Each number is 500 + 40 x the weight over its row's rms, rounded and kept within 0 to 999. Layers, rows and columns count from 0. Numbers have three digits each. The size before them is the row's rms in percent of the matrix's.

# layer 8 MLP down (transposed), 1024x256, rms 0.181, rows 562-616, columns 128-255
109:552451515471548517527497506485485479498508523553499442514550496473469490534479507493491545480485526477584473530523444470603538413414561463495487531450538411415447510456547528517544500480493493488481523513504531510531518483498496478500499521496504527453471433446471467467534423437465493438522537457528503531512450471461545469536574528537535497530453468538525434528460526483440497509463
096:561503486489444511493533418501447499528563535501450475440529498506520457590516562443490557535487547460521526450505611455488525460488560497461537471478501592545606483489532465483484520456577553494549465498502446453455491518523521458416489413451519536465438548471440536547484511504550484487494491518452499462505468509598509467430510561521440505532499512567472478487476535550582533551519
098:506478478578565431517533465485533474521465508564555541515439524521485520518559546517525516425423559469486508553512502500433502488453490386516510565440547523516520510501490463511525523565473555410553520450528553516440493459549581521494493492510543477558552557508484553495507553480503449518521457527473524558494532512469556503475511495592485450433460520449541553474480509531513566481508
110:524518515499447453475477480594478512428485503471452553409504511548537510531519494499459514444461394544530529508483491451545510547473532504435488479514484516421556497464466436501576514431486411524440527504505478518563540459555505502470502487529532483514505538557588545480525469519499580459471450440477513513495568510537538483528482505510459498469528479484511570426530410426487513502460
104:521488512491477493528479493470538543462507473490519560524466490533501513497543473479519476507466537547520469455505392482523477476468503448477475544505530472511522457481593517459474408477492533490480408558508475463440455497432523468598495527526489488519516545530498541512523542475484494509527494523460460550519455514468427545509591465511529499532442505481470518463493508546556466468556
106:525495558491550522530432535530452495445527510432499549489522447527515460501513487534521492448521477479529562559482465509462592525541505523450496501528541589526453477504458473502437481501432488480485538528494432489430452450470487487500490535499483453469514602486480496456417561460511449487444501483531494413501563516467471410527446446549511465542493510420471504546539516472455400495475
104:489488543419532396526488524520548520477507510538467476440492491482545489465493481490554539459509551517480490530510487500507483509497460504480508553558543530556542468566485540462487549540537526469468504436486521478508525513503519460543546519457542543514562596471526462471498531562413428490511571475541541471520479467518489563511514374455491510528460549509557508496474534529433448477449
094:496424492448412529541478463490493486544443504532419439517578529478521480511474524479500457517459564540506430471529487475457545457461514501507474533512485574496476479455597538560432522627496546560540514580513469574556477443581518559498561502507526472456422471475533487468464587469439477492467511491565519505550521527525510519537541508472575534433487519497483475577508501507514544442540
078:423538467562508519507529479531467544581467553541492516456544460488509446512538507557457529470469506495538485521478514460550481499455558436523525472489557495518488531572473504559490467496514463496492486475426491472425521468487456551511569473497524561514466550463507448500455482474446509406373516528502483601426495452501465470489494510496530542494481449588544455467522492487439440531531
096:531547530462502565559456537457489490434385524590531492483565511552533484573481516468453489483475523564532467518531480442552522493553535527477523469549485487487528492515506542453489488529498596523413463467592590460513557506523463402552571414480528482498504493486560444564478528496501483515498479486488495491456484397530486527541490546466453568501500456477485465484463555518377501539449
099:492471473465464561494536565582529514499577490415505430587489487432523466512602448462490518524538465451473535464542572503519515576556555529595495512556509437481508479568510521481457508513499466486536468456462504507467536529521478527484544526428516511524536492503519523542494462539527556579475527493495472603496546511513525506488479536561463540455484525468529528498559505521528460449465
104:463455491483533424562594546524472524479525460475465474495468400433483525493453479584549502493502486541459486457544500483470505510487446498519524547465518487534510386472515548488526539484505409461498530589499478531471520506554475555528511521465462548480568489490551561497528500533460489491507460516474470504525420481547484493428528483439505470527483454460540526526560513538567462461506
098:504549500450526543541527552478530489459591548588489485409414518443475458500519458532490515605543477491535528473505461573532446494491504508548469504462528490570569511572520472562527514444502475487529415542485436485597584457494494540484485496463533510577514390548521505547505528551514531548503513498470484479422504466484499493479463525511537511517522521519494457559451499455503546481495
103:420508474507474478567504540565466518563536465443492493509522532480483549392574612429463486485502527531558475486539510516439534488410524499525529549478490499564475525538458564456430441460512496495490486497494519437527408500485492507550515528492519529543479502521513539417536573488537496547509547484536478527505505524504547557539491513493469428489522466571492441478440484551476491449486
104:535586493504525558513444455553536491556543526470453497498511440488468470531515461515544470551489458490573470486448482502551426484484498436473375464555477567506539516492446508464586459544495516584529476523498541524462489540539537564539567523507520533468452443503510528473499491505478523456433602504505582498469487561460596489469453503511541530468553521484638528536464479502489538551531
111:501573555391505546478571472504504479463524553524502532480489556576426504606523490426443495402554530505483481434457468468582517557510514474493537587557492440514537414571583457578506521515465485478508523483443506462519491533476527535528513519444517507557435544551491457511531414462505565524408481403504523464503506487521560512494530539544480508444475478554520432554503550476458507534477
106:438498433409462522534506463439536549563547481435410461539451508481503486567492498499451492493541501488540559507539516565454451515598516544527470527444489504534501490479507438519517469472439542464472530512416426571410427522497510542542428437510471522466445471528509529532497464450487492448494616496474512493494510510543519518524551453569482538512483552501580534555555465495398500453488
092:455467480440486457452556505460538525430470475501506541437530496488571479492488534603578512490490504507510520526473518580518487451460446524545534480518569499509533551506423577473545540506472554512495485549533585505586501497463472427478475481514484518548505460514494471463507431456567481534494465565517532519510450491546530493443445514588519523471479518426424508498448537478426524512498
100:506470487573482479514472535500487516483510465520589505498458484537534469447540510502588432499517498457548527527545465468508426474507555485498447540486510455501492473505513474551541444522488501474464498494475501446549542527589426473544469491483555469482518480428430501502454510498515521538482429546426474497550493480547464501469473492550562462497511443524464493495522538549521501505551
101:470491519539520501534464523487506509558478465462543544514599509522494476520455516540490507539527469488542514489606539513446559549451531479486543477517497560515541485478528520473555503456495434465465546488539451524467481583430484461485510565480576519499551542494493525484407541510555471525434448491547426532494404455492524501391450513503491534518476483493504533515545514491551464572482
107:449455441511474536561484443511470530490477460488496472473526496487529519517608535492486530485560528526494443461410464538467540458482465555461394440508484558490530548453463516489539544461439496472491470583486506453506486468506388540519480497482562433519532531522491483477438468531473468417470486475532531466413434522417491557536474493494478506469498549528499455396581493558453463483464
122:513448571501465460451479445514481505489449445531434495565582497490580592423550546556394507484546512547505470517475582493490535500551540515454464530461534514529542455500462524504491490538544443478523531575477502541466500518566487498544532458438491462415456558571518577522496466463481525530520457524544517559568494522519512464506563532525524520517488515494500485585451555458470542469478
123:525538498547529530584502593513532518471554450479519501552544471505499550504506558463435460508549539528495577485498534506562528560524536549521510470482437494514495438519497490428539528466544510501473534572525513550574494493523496505565499505540469452502538512512511502527533459572515471518518504509526524479492480518605565524546492511513461513504479451522502498509525529484466516494525
100:429530509518454539473520496491520500475478502495490471552462462548488532490507431532481525534479496463520477494533482388449433427475466401486536509511471543501588541466499483541549479602500567531482567510542452525508526529467461520495515541494462465576424463470442400470475594495485478446508453534508520554514548549557522468485500509486485484533459505523554493524539547527576447469450
106:526415448463456487483522516458510536504484527539363499488533553446530503478508572550508535466499515430470570525589519499504474562485506503538570585497497444498545493504470482525414527505512467471459404429522458496485448470484544514421503508528470462493539458515538535517461492499532493539498543504526516519424479558541473538441575427500534496449519455526534469531532518471511452470482
101:489516478428503509498477527455504485489560539486543495448478574482460544471495420431484516487495523552434447495502584517440505486583491486472440502400460485493508510508522552466537484538504559520493482547482408565466514579465534447519483504529522492479452444479537498507485475567542476495578508580490532440517515478554452477517494522427518489564541524519361517499455572458434588517517
102:453548487531501526521468495464493507526472398486497507503587522562471445466513494440435520512442579435504482551462504484530487438442507542481572598529560559496536496521538417546465542546474513495484482505516524521518471510424492513467491461513517534503532506538416453495548594449513544561479491498539437457495521500483390491483508479465478476546422457476562531532495579502485448607499
093:497533505428439458464449482510464547482503499519551446519516392431494536531552431591557577455452512503519509432519530576547492528500518574515528429559469501470492471521493476483425491423493507540539517493494461455522449454521477482560534521481563545597533558503533597491474449455479579506451433433497480539478483561506500560517565532552437489500487447444458505586516509536533484467522
077:436482506489447473449445546499557515526549513526493490517569469473452434561492514491532403539500493543462453496465514412497505530508511475544471511484498524466456471507495461549455481527502481557551498428475502568481545518486485519460522441511549496475614530501450497495562520486438419482528487566499602571466525487463497505537488550520494481538483481503555494581513557447449461469515
102:579506455513501483537541528517472522460558555492511547540457483462458491515468544456508560459473456587499512437483457586453537451437452533476478531573526543416501486501504508517517534533487475511550527559435526547493518444519476496508480467483498466496462488485434515463515554415505472506559488537517488553584478552490483461489457471526438497498486543500566458471511462616461528502532
083:469503488506467527528495528538428508519517461494495498566492548470507474422549434462545470532492520448488448561597529509469522528518481512487437546465483470502501512494511509488586564524448542515489493495520568479516475536531509506524506486420461507449449509526519493497448452521514431520503471539424535443534497473474522415439494492471495509419544518527437520527523579531500547528457
110:577423526490473500461568447468507491436447484556472511549544449457506529483501479546447473495463468518401495442469511516521575506431411544502555492565430503475439525506509512494525501475458469534511501498523514518583484461476517422451523508512446472523555535523576457426535518498521499531485521547432530447515552500526528537566479522524492521543443505506536570441489531493531526493524
102:466547482509510480563506478468476510509478513511505439517512512527566459483520495440422487462403524458479605517485482597525524536535509535510559475430491501524509474466545501483482489459480501532523524507503471464437590499493444493554567473437488455553515502499477500414492464389521521491522522481557493523480502438563537485566535477466536515477541541494438463448530506502504498446417
117:369516515507484575532499490516452576490517505496536510422554523478479502493440470471473485507550509497456602535493508536548409491452529520430516473455459480428469503474461475496527516548545418537466462498456489484508500548485522537542434507503519502498576417510462499469492479477490565496520471488571472485514488486564577455492561512581508523456503392442564549545416467569435559577469
090:474490452465462523397472486522468423528497468487490521455451538481599504476497439498531504473532502478500455468589455485547582528539433510502511477566466468478542539510515486472508494569508487433540555484537474539489545551563495432572489525552517514456565498440439480487517605524579520515502507548482439506411466490457443603502520526459511511415474520514548540486514445412500477483565
111:619488460514583539575454518500494468548446389490583480527438529471466491530554431530513432550509529530461486459550483492543562504502433419462454466480489448574446476513515525473490495505508503491514498526499476528456485470537450506513484549560545487494441543517451543490512570438557493504462492456483526510508492483549519500445487501433544430442529527527474470523537440485602509456528
087:568540513422467509471490452495538456466495507519522506455445451538512495459412533528433542487465502571524528509477532463483482430488521501555480517406487510513505421500515536557536490543491467525375510460417494543540495431500482439459479523504563468480450529447561438524450554488563464548530455524498480511504433462483409467484558526512440546554534461550479545565547570558473464503534
087:494510492498461536550546463487523494562429479495550428472501488515576479554527456534519499472465542544466487564413452526470541583464511516503485479477506510536555480574452503568428451488506518497555510548478468477468523505491463450528495535481471540523430505528497522570480524504548463497509522559488562445460534550473508453483514502516518581549444612505531465493458461538525526532490
102:491505514539502506505498472574486531506497535467507505497506466492576503533393505442517497485439454492486511476421522517536594594476519437459505512513487591518487468549492561470545560549511458526510464488510511557450429514473495512474471456388465556496579489514503525478459408523524569561513529473479574478568478441485539499474466462548577528515471505477482496522437497446517524462449
102:509500497431525469537533426500620454499488507441551542483465565461523506494459511451503512494450515563468529465521488532509545519579495577503485498494532496498536481462504491479513482527447469506579505488471504542498580540475482514481536471492521512477498486479478523479559411474462569574474555499548504553502463483480553488467471518495506546430539518486520519530464557547556462451577
091:488508492476506477528478477529512556520509547548518520509524467411508521471453505492475506585532493558520418554541478463500444459503498536467442524546554529492495483423553469484561477525461502502500508533522450460471507428441468480453447541484467506510432497512401461551498488464511511491529453585476513468462463513518513430516596454460506518521571498543460487486569500527580516536486
092:425547536527460487495371531479563482451471606505417459545466497520525541512535500446509604511532452471499452496417479493488535472460568497454500486511623572519495545485520488434501510528464457542547482545510462505512443488524577481506434499494512545548456479518536511589523496483500480478535457454491526523492467557426446566491498449469550475487522468538447532447526535507495522488504
096:485506463528454555500557497541459484466569502504441449599572546504505477483514494419480501467524483490540500516537511489480500469533468526480530512432445563515490484454415514532475480501424540492512531538515505475536468426509596526426482581518460516575509553525506499458537447464480512474485469540462458556532518591561509491562569439529525461517540525519504503446537499472503518575503
091:473527455506530515469417491541548493552489448491540520431513468434551506516466448569451442411529478469474527447534424512562465500482492516537462470503523496463533459552500516507483462495519536526527458528474548493474509458445493494554539569507491461489485535539504529528494415459525487515466487510584547497516470508474451560482515465597505493592497433467468488486520496526430482450540
093:458540492400532511466458518536542529562500500511445562521502523460480467467468539517465488547489498530500438453481493532510584439424514486545479463509519450530483476521443509506453443477465444509506445557532488535481375546521427591499504534433452498538473563607508507496493432496509482533509579516508594492464479511446516486524478528545534481497506504461563563496452469497536479527500
102:565484523470480503518456530548499511533529447468461495531461502548479480491523504498459513445443401495422446500504470473526486565455507559505510506449486551552504433492554484547440566516428545472531483501471451560476456418535462444472541484503526516522560550536474444527505512533496523510477490496508487571553513550479466514493544465562535453426447503512520509460520435514450457527492
089:508451560526447476523525462426509505462467511525470392518457517478504476490452509482466556500473535520454508388497497422487521562425533509512476556532539484512489496544572497551529544561439509540465495502510502460520493490480446563580471551474457473497495606541460559527559473536476509536543459471527496403520515529532566535574518480467480490464537573511445557513559528447415531509568
096:494459526463557440458446520535482529533516539449448506509540543448505484445464525540468455521533497479517495540520498518491480527528424452505479513519496537505499462495426473564548503524470587506504552453493525537515506468501470514464486534499446507459542513504557590427489564542452468550553536509483533510517435560543504466489460539493450514576470516509537522417538568507519491526574
095:504525522461490581489499473449485534475471474540525535469511548482491438485521484492531504486429543421421490544525470436406442540436488469522495524493522490530520478501488508489538542491521523465577500526492442541488473457538518464460469407521477512494530480514482499575530537477523483534515512476541574501504490539433510483430570543487482529477553531468540535537484475506475474508511
106:488513541456477455538486522550547464503540521480490551520478520572486445465463551487491500449499461526512431495525577500483557518506513519450448542486437499589513508486498517472473506465468543538446486479481561514492498513424507601448508535473461399495453530481491540454541492530498524517506537534487457511459498477440519560523430503503498595501516485542404460584484458594489517448481
140:474477544512503492447454465504543491457499524509517490538569527541486557543567436467501563526519434480483450402514503491462463503416496515465560499519504586423499542448534477543433512485477585422473478528475486485446545567487536492557545442518538506561501540455520497473603561479454515520485502514477520529490489472529472492507500474548430497521565496529516585544591541539456507427497
104:460490527571504545462503474503567524545533489478533458467475520462505530433467509553516513444485524428555520507450440547543580470535493545450540458529562483446499508437531568532515538527489499485500592507495562508499510432493428523518492538487529556503440542446487497507525466489522512494486463490486519471536574529611515521597447478516481469538490477526460462502464458511457477454538
093:591563463505479450461541500478516474483531559506426490492455539477482526459530462500553498444488540542509533543446493479546509498549543526445538509454469532558493488435524423500484485464503533445466477523519539422458480431551549530474527446466487467486475580491521583499531523549483443551511441458532536512594534523574512497478506495533446462543523513484537469426502533528431508499522
094:526563512528486453493436524440486538477413527481483555512515530483521496485470476470462532493523484518462509539483496495522612475511401468461480449524529503488531504569505576557494574555582502468457515543565572543471561585559531504465533487487484515528507468468484492536460466498441469482490467586567520545472531478499488555482503460446503537437428559510520532498508518486499540556552
095:560459523520475515464488566471507458492494454505514501476438498534482573526537525498475513498556508481498501524442572422400518503451546531424563553476491452441512553491490487541503515487505558555456472459482427500499528447525484422578500572574458547458522519462500467453443461509520530528406505542472557453541493481547469449565443531529476486588501615489469473475575509476503434466484
# layer 8 MLP up, 1024x256, rms 0.186, rows 563-616, columns 128-255
092:471519387518542581526507586481553458507505519535486553453478525459531544519534445521497531436508503525504480447534494574505482500496463546500492513487501465529425435525463508477493526513529421492565560503489530424510529484505571500482514413457498512499494504512515524454519569488467546398547482413508496472540518490404524504482519484495515529476500479575557436525523488451474460521552
101:555542509525531562536540556522545418573548482428423510487448490487472498601497400527520514558567415529460481492489514501559387562478529480489503477514488519489506514522535469521461534476507469543508537516368584477516533488539515487487467494545534381548423533480526513575553498537475519492484497486466491475420433556498441541475489447493497499540577487471528447553501508485490483499586
106:548519527445512547530499556551465450539466540526570519446514444488520515454532493464487548436527500475487521452473466484518593504477494483532432484516573549480522537533496511472473500447539528631523545536458431509606494482496452510436534485433522432460557499507490483486463446520491503472489527512444489467620517589503513525488532525437447521452537487509439446477477431485559446472517
103:526536471506459504527550525515530479522574495453476503476578533496488509488532445445469476470516518419507491522516536511467466534560513513496477494501544569495488486458472525533501500477493427518474501520427509525554462452528490574485516475531530466490506498449472479382556549497426525523535480464502535470441491430539544491483468541425444529485520426511516428518521526468590498484553
108:518504582513506453496524513483506505490453496470460511573554464511542550462508471474516462497568477454475524456466542567471423499496421550489439526552524520510504423554576450521498544495580439486409470415552526510444536515508460510525453395500511382567491491473525572458430489470468500544528432463526471478443484485518523445542524531440597475465494456503489526522511459546484448534465
101:441432553463527515593538507513463460517480502452511471518459523544554488446504465523473495519455395496470502406499530496462493539587486545525517439501430563568524464523472512493410510523467491494509489510564562540529511523566522462421474536542504519539513584530513478533449470497571585428552498516569474464518462529466462449493482452468559505492495511529485541465481516488537487454600
095:433476512517492432520480494523538428482590478446558491483560470483565530513538510508655522436492513464473546501501561558532520514490560488486549420493487482507442495552487544512503382406571503519489448414433495554438529536541517493525502507562450537461499489464505508504518491523481494483522483450473476426472542533478467488509506448533417457555542558506543530486473550454533403550476
098:424461519512443542464511491526478499445442557567553513468495530567521535549423521411528473472497502487480526475546457503444498436491475433473503569497468459479528536479554484450497485403494395551501488440471554491547515652530542475521579475538499526519477500525528486496458486474496497519509531552492489456521518503517485512501476483516498477560459451528455512408548501508516500517500
100:469536440490529501559582483517538538456468473487482568538438543498545532524501454527471504525446519447514509501498517556394536535508485502486448407466496473468477499507510437486462416386576481501587533569524525541549492491511521479543451481470532473494456492502561529479453453508496564611508576523553507432498487596488522556485508501491476491413525482544545521575502514543567502497493
097:506540551520491530520440481461521492471506550484513517466596537568475526503451531538486505424537542539469476547454408520487473490482487552468541487463578466499484483544517517504494486527467528478584599477562501551454461501511473474466557476579437481533488470511483502538472522462498487504516480472492496453501495502410445456499527429487561456517480504553497481496497567512477578530524
110:532531517471491387514539520504534525447491477556435509490489487436488482436473531545533471526516518499470519443562446479529430432500520498495530517490489539506514459565424518536422470498552439484504533445427501511458539535566517531492538597450438587495499547526504476451476508489459508514499442487460515426456477524537532551485518496461469455507499470564594473551517387454423445524526
105:454461454472503516522567453582514529463518460492465501499507490484572449524486568480523565479479496455534492493456468529526506594504460523478485534483444498567583497489513461484390528523498521514467510486507495451482482435513534568434517461532488494478543529543497433466433500459460482556515536535543474452452539484548531480481495499504596451498528528468497451498436451527549583520457
091:518596450484539440467524459510531498575416506491493453460550470512504546472454484495514496522499512470558573465472511575585475487500510522518490553460543434586515509480474456508491486498547583518532484433570538595482456483468488423527478473483526534464443514482549474589502534556582463520448497516439566448536456443525534515478520530482568469504503504506564502525460534563443438460563
092:454485491570517436483590544445453480506426431555513504543505517532528487522466457584490516530470542424494550533510535522464473478506486483581507514496465504504454555562525487519440444569526565483533457418501462536546448509532454468524474486486506457567410484492545484518494459484499554519502446478506524540522524436477486469452505536440464473504489493469431457466479447499524465534543
102:586410471492467544527524494533469456481485452523554490472510461505541529520475540550539489479506515481500560501496529497533496524511535566522542409461539568514448493566461516551557402437541509552465441493556582488465483509519508500514588541541450498498511510500471577483496474528478501441512479509497494467549474442512550513532455560551576506538445446523535458433555508475484462531528
103:477544480458501491511576491484478513472570452489438524478455537460511552546530495518454498517532496501455548516473570519501465447545474501589497514434476559470455476516510536539513473475510444564451586498473486494424440567505524431509457511500496522537579550518437515519466459501525476574383529501509482521413456505482470437511580519473377480490537481458483486468499495419457515539476
098:490524523528492551434562524520460506537475506440492518506491461495480521551435475457546569502536551426519509515483541562511538525561571525565499491466578467470488454546509482529445478421522444607518571554516456492511474447592482513533574546475556447439495475534473550471467480509495456462512512457573399555539481603492573543480471500573546455561451530541517519544510542507532488400517
099:560548526502526559455500526436536495512532484507506452440560516488539480485565503425469549488542493524518532534511487515521457522452487555493521548471456443441518508481468456504621553448451516516474488485511539441492515503581509468461531494502530578514490539422464555481485453534464468520515511515450499520470542526460501561521552538490467448551565487561461487439506522488483475467469
093:517491483516521535484525502497478508444542501555458480519486490495452516482486506524510528505516527446447514517480401541485490511529480503457446517380522462462496485539456476459444471455545499506561469511552492468544524417501523524538482496479469502532409535464498527534600485485518511483500546504497526472452536525586478503535489510522459411507502502454572398575454438519480523553575
098:501501560532607437521485500438508477458458508442515549529497538494474447465459436508451602451423467452472527466520506403489488518459561507504460460533549480533521457514502494474485552564546531504504532443481457487543522511509549526463530463523515516532493486543452442568567507525472526505528557402531528466508571526503437448472509500465484524534431471451532552594471459439519492516507
104:444537417515523532521479584501502494550535528494484537456440486488444424566495460490634535503404505468508476434497409498504542532502457466502520460541491510428446503503537474527428519532430537548461491470512520471533510492421534460468483526521514586563501471491491471447473517533473500516485540470400437552475513473514470471507473529519495484473453457499474546470535484573523468528515
105:549544523586520470559539425478528464476454431426458457506536490513544549424453464558499511528558550519533492463539530528569502482502563531526471515487480558540511497528531506483553426455520489454502484485490445493523507477535498568584512515420487437474525526516510513522489495590459533428576451522527440447430454448530517526503477600548519515538540486478538484517514479530455538485474
105:417539484505452485482539521618536452541471480525439538552519522430501445445485545444525485512526468547423507472458498458502538489512490503513507452496595412472482495545503498526519457488514476506503486529545422523508450537555575436464421445486494502484454524488489407542604534477546515516534487506545509575528480488450463473524519531530558517493536513478444513504480477502398494462493
104:509465494541487507521518482529459504494526506478417514504498428577513509464501475508490540508503516511543514469459528509459532508539527480502486518551458522442459425466583475474533496513548621561522584531483531522513522438592481453502416467564546503437555589443501491487468494561461494386509568433420519448521445437442479446528503503514516423475509549442460457502549463502482446483530
103:551497502440562519445401475540545481540472515583508528469591478550528444442488496516516484489564557552529559477498519568487432547502527501479563513480529507474583543447488493497386599473541510430484610477485510458497486531521484512507524505561468584525529457467477498548492461431496488470546517458464456502462502500490509496505466498554513483496459503552549446532455481460520475479493
101:539441568493505468483523505502502501473530569456438465460526540508572507411507480523544540509468452479524503495454460548527509519533478524549537481472517582524443506534429442465549529420479525550497478523518462484463535528560549507467511539491541460498495546397496491581497501491526450519477468500456520426628578536540509508502589505519463540463511484480457465476573550511474519465514
099:456531485493475521544496466417538429513502424535497524515430475534470469590468497503482492502450476470555522533494563542449450434537426423487475517512545513483531541442507535517512431504497506458470466502540500485464533455539530534524518512558445445382521517484509493471491558458452527527541473552497412512510501415546531471450505554490501506415496533601497453537525544485482526511455
092:460512455538550495492503562513454506474437423497459491425502522467485542579471424461457532483537487539507494519527498439473472525531508543550474435477517486487522454512498495477485479513461469496510533491524478546488448480473496479461557397497461555460482454502546503506518457441564525511513524544497468445464489513519499531521468502561507533444419481539427456453482493502445448553546
093:503517499509512473492522509407539449511491478445484452546538458526551498507505432426464494451503539469483511503522463487523513558623466461558402460513425509566464458542484423528441520488470474484478467511503511444544509470506518463519454565493475477415553525533458531456486476533432486542516517476512467580520470515507476508504526509552524493480598510478453442513546511476551492451504
099:531514507502519522487533439516455505581444452442487499434498517458532543533443535482517455496556504447472502519477438402444474551543476506561547503477529483479563487507459516571511585527506479473494490509483491511494501527576446490431482546478523496505459516483605475539490466451494517542500478465445471524548562482574452462491609618446503466510503437550497493526495588431504520530505
105:495492527554493467584498500457504420519527517464546481490571566579529422476416521398497524471492431528545520516485495480488504524505525509484494507510534490489554522512496521489442533502498482539545512505419518555484511424519498500544479523427543491500515572442598532566483507487476502608545481465485468555539484515528476426495487603443534539549576479474454463433566536441421442471494
102:530560478539540488520398438513523461527458491526469548542588446596551464503497518540518476502510530482495506474504461466461542469490456438503475488483492478489510518482451534540485497524579474512458517476472451528498480513497493443479522491569523530462458469432475445468495519498521450503532464493414513532483432527530477507426455537548491511479570484493558458474473528512523504539506
101:486483518464498433558523519592474486484488512454417480529476492441522526472467507427424528528446504445469497473539476515498452519624490558540529485504474484517521532566501460490478363482509536584444504466483533533521496562564484445489536507512582504528517488390445484462500513559422451454546529486507536529466431541493420564508480448450460494536524573482552530469513521444469492516504
093:517511418525515535519479446558542464535501514464442495470523639493479519487554467556539467478490509523485478459461515427551483565542499512468529556485431442445494521471433491530570564511538577543512498511548466446540506542538522522527488454500503557516492511519546582480488404501550488474504496546493490514443467538482481446488515514528508508514474488524521427541455508509558415503479
103:424548498463457525432457537475490506499520525534463466482489472509511495584402478447528545512475499504561504475533495449554462548528538546565489523526490501445517486512524539469472464534549520549510455425436502482443551462486578510461476429513502506500502540467573519498479514510535503542565474462592527479491504449421560527540571473529483508509481529517431557501478447500494522476553
100:514458438541498486454448543504439499478506457467434474489487536528476463480448527496463515507568461538496442510523471514471574510469434504479540491510555524466466522561508490473466543458528464469476426537529544527525494496460570479509519502456477499490447554498520515509489501538440440455454553517514504496516462484468555474557461514504588527525498523487486518539471472576504520544472
088:496444534456530497454413454557538547559513494524520518457474458548467505530575537495562543493514495471589533477454481537511476436508455494518590473475569491447426492519491434457495436526511499479493534491462598510516557552460537547533554482562494554478601468452471510479435484525492455462554417437487416514510563502535452538432531489510475556466478484482542455465503466484510538509545
099:517497509476500540450476458502505560481461502488522497475517563518460450494439432522500515572562531468605504512518496539520477494486463526444618461451417517478524543529530529523543516512531503468498469487607468512515401551470432446530534478527483584469531498468546498506555532484481545547509522519564439484497511548507544526477477497500468509500427553468535497433442505485565535508528
103:477428534488508489560475559554459520497468477461485516496516470497487548587515519542519489548578480503421455516533505451482608424493526446558422495499499470515417536503574489481504512487537513394447423527454479467489545461465510468490444513488428502440507548491485491508533522504507368506550502498524396475501522538521522506507511495497485546569477481595509563497503526508509541494531
094:491544520530528498504517550493548568554473511511553529514551460517492471478523463532514549513577541545449505527490439413490487465505534486523443608519508518460436492471565579481479472482530506522530511486557459515477526537484510548519514497511504426490519479434535516407532374588491484417496513533540405533526505505483436542485488509496499482465452499489565477470518427447461429566531
104:490568479544429501467491549540520501487476545534521481491484579431539462540559473499492495523504489429521535494479541454562518461522470462510419556482523468541585540520512516487477557445479506547444475442522532531466486459532556513510487499450458548510567493497513509500517441597522408591493459504457502511496480575491520461530514525446514457471589510491497439428460536520475512476469
103:530500531475495567408467488437513493536478514443566493447501552505468562462431513462507502459485572473489483501511516508482411490526548593514566526498453546516432530485459431501571484505524542472508486490452536546516443472545482471593519560458552587466495572478570515519446508570512545541474455542507541505514543475467427504510508532411528511514493489562436474467491539425481498480543
102:557543568515474530458536456508487492502560485507528511470515487521465489468449520472498535482445578423487487458484479400491569472497425565531564525468486478464479486486433497469532495513464580494437493504549490526572550412446505502480549567468511566494473498528454545457511450537547561566551530529549506462539536502535447456519522449513493498445426485475406440582487450553483554482537
096:469510535518494496546502567540477491424497531530526495622436428502438536579464470466498517532562538472554548581460532481484485491581444542519473506525489497446590565467552478482495527490586570567478549488457470533523591465501528432523495543577521492498522419462491484488500591464498489474493503533503517504488504471548520580524444523423443518517518530514501450519415496471457510507517
101:462517463484487511526540524442529526461449565506472462490545531533504523530526497544575562484501534494517448481528509522498489461571414476536510522490453513471474577468451513495504439558554502528468391477519526487518515494459557575489469546470549526528489488523456459523440507476456500497508497487467538444475487442547632543499470530551554469448430524454519433513506510475548511451570
089:506486469490471485486476502513496482473471482490430504495563459515567477469542500531583539452522514494556552528516432499569531469460514468550597509499514516512523458472503537523474524559458528407497578495437526512514464467508504516421538519456506496441442523460452584542508574497566477437499493470389475548550458504497461437481543550542512509505536545564494429539459533499507544537410
096:519485591461449454487510521471530488486547481515495528469503489502532556448511504555547553542535475560553448486492460496591394515462565469487556543443477467447442499535445510468485474474515516491594504510465510458485574543447481527511498541524535483517543496506515563512509426411498533581503456529413457402527518476430449531478500482491412473517503490545487385536509455539449479479506
101:511461493516451595414533533489490469483422558422520559482569497474492502387527469553471563503420430467505508519480563509524504522520599523505518523497537511514477499446473436443494503517464493551482421498516496482474447536479502471470496497514475508466471516524437466494443434513481492526551530397502531444504541535462436484503533454536431450509491495523494486519511481421485414507485
102:495534515631538545508441570489535584477489524490496597528466494514536477510466485491500536429451506521492478583463546472491489531526531496553485531519507504501461554530516508499509448484536539435449445473483577488510478480562437487475543447477473471557564481521487448542548484510474495473556486497499492558490520480532515530524473500492609489500444504483439510544489547471459509511480
131:545571473521508465521525554552499496552527466479496511475449460445475466501453577561466479485472524518515515621520500491508556534559564470515466468479523470529489462558450499498552487486540428588516521475526526475547522507475466489458443572496445549427507457486478483528431430503537541506517483499516469490509531540464532488495525525512574514509402544498460448447392488485523512590502
103:516502474533449492504500495546538530448430524576542508540495482435477497429414587475628436502506432527534521485512458405567535511533493453459493479511526446486469506484461466508496487562458413561493556492519564472518526470539448473545495472514524410471529570458487466481485502518451414516561530402465500472528517507548435472522501512502516520563549510437469509474494468529506481527561
092:500516558476517557484510494519492564503546529517472478521524481496514532494542466461498563538509473446427474429520533550514473516495467560544477486490548453522498560554448496471455551458496587585492495495500462531532530497461484464446560462542542557440552498476462458532507496490493534508443442542474476493531460537437447514509489564500484476517511535517470465478514557475489477502536
098:538477451474518499481474519552477471432487490528497433490489481416470522561514499532526489536535545544538503541496492602523492527511547467505499503522489503518507476523513493492424445564550505549511512526360404445467506491528496511485590498517489484472560480499480457509561533515498545577542528486450485472553505503521454503496579607510484468505506455480482463506504481507542505495538
101:545558520534440527470501498517481517554526428508577456527527508508527557537537495468471487554498417499535504452453529462543435522533499470460540499502470536421469439486558517427522509531503382464410452506476459503500483518497515481488474503542549553491464483506457593462560493525528526542432532454502515477456473453410461558526539557485471532513567507485550542510472469496504503526488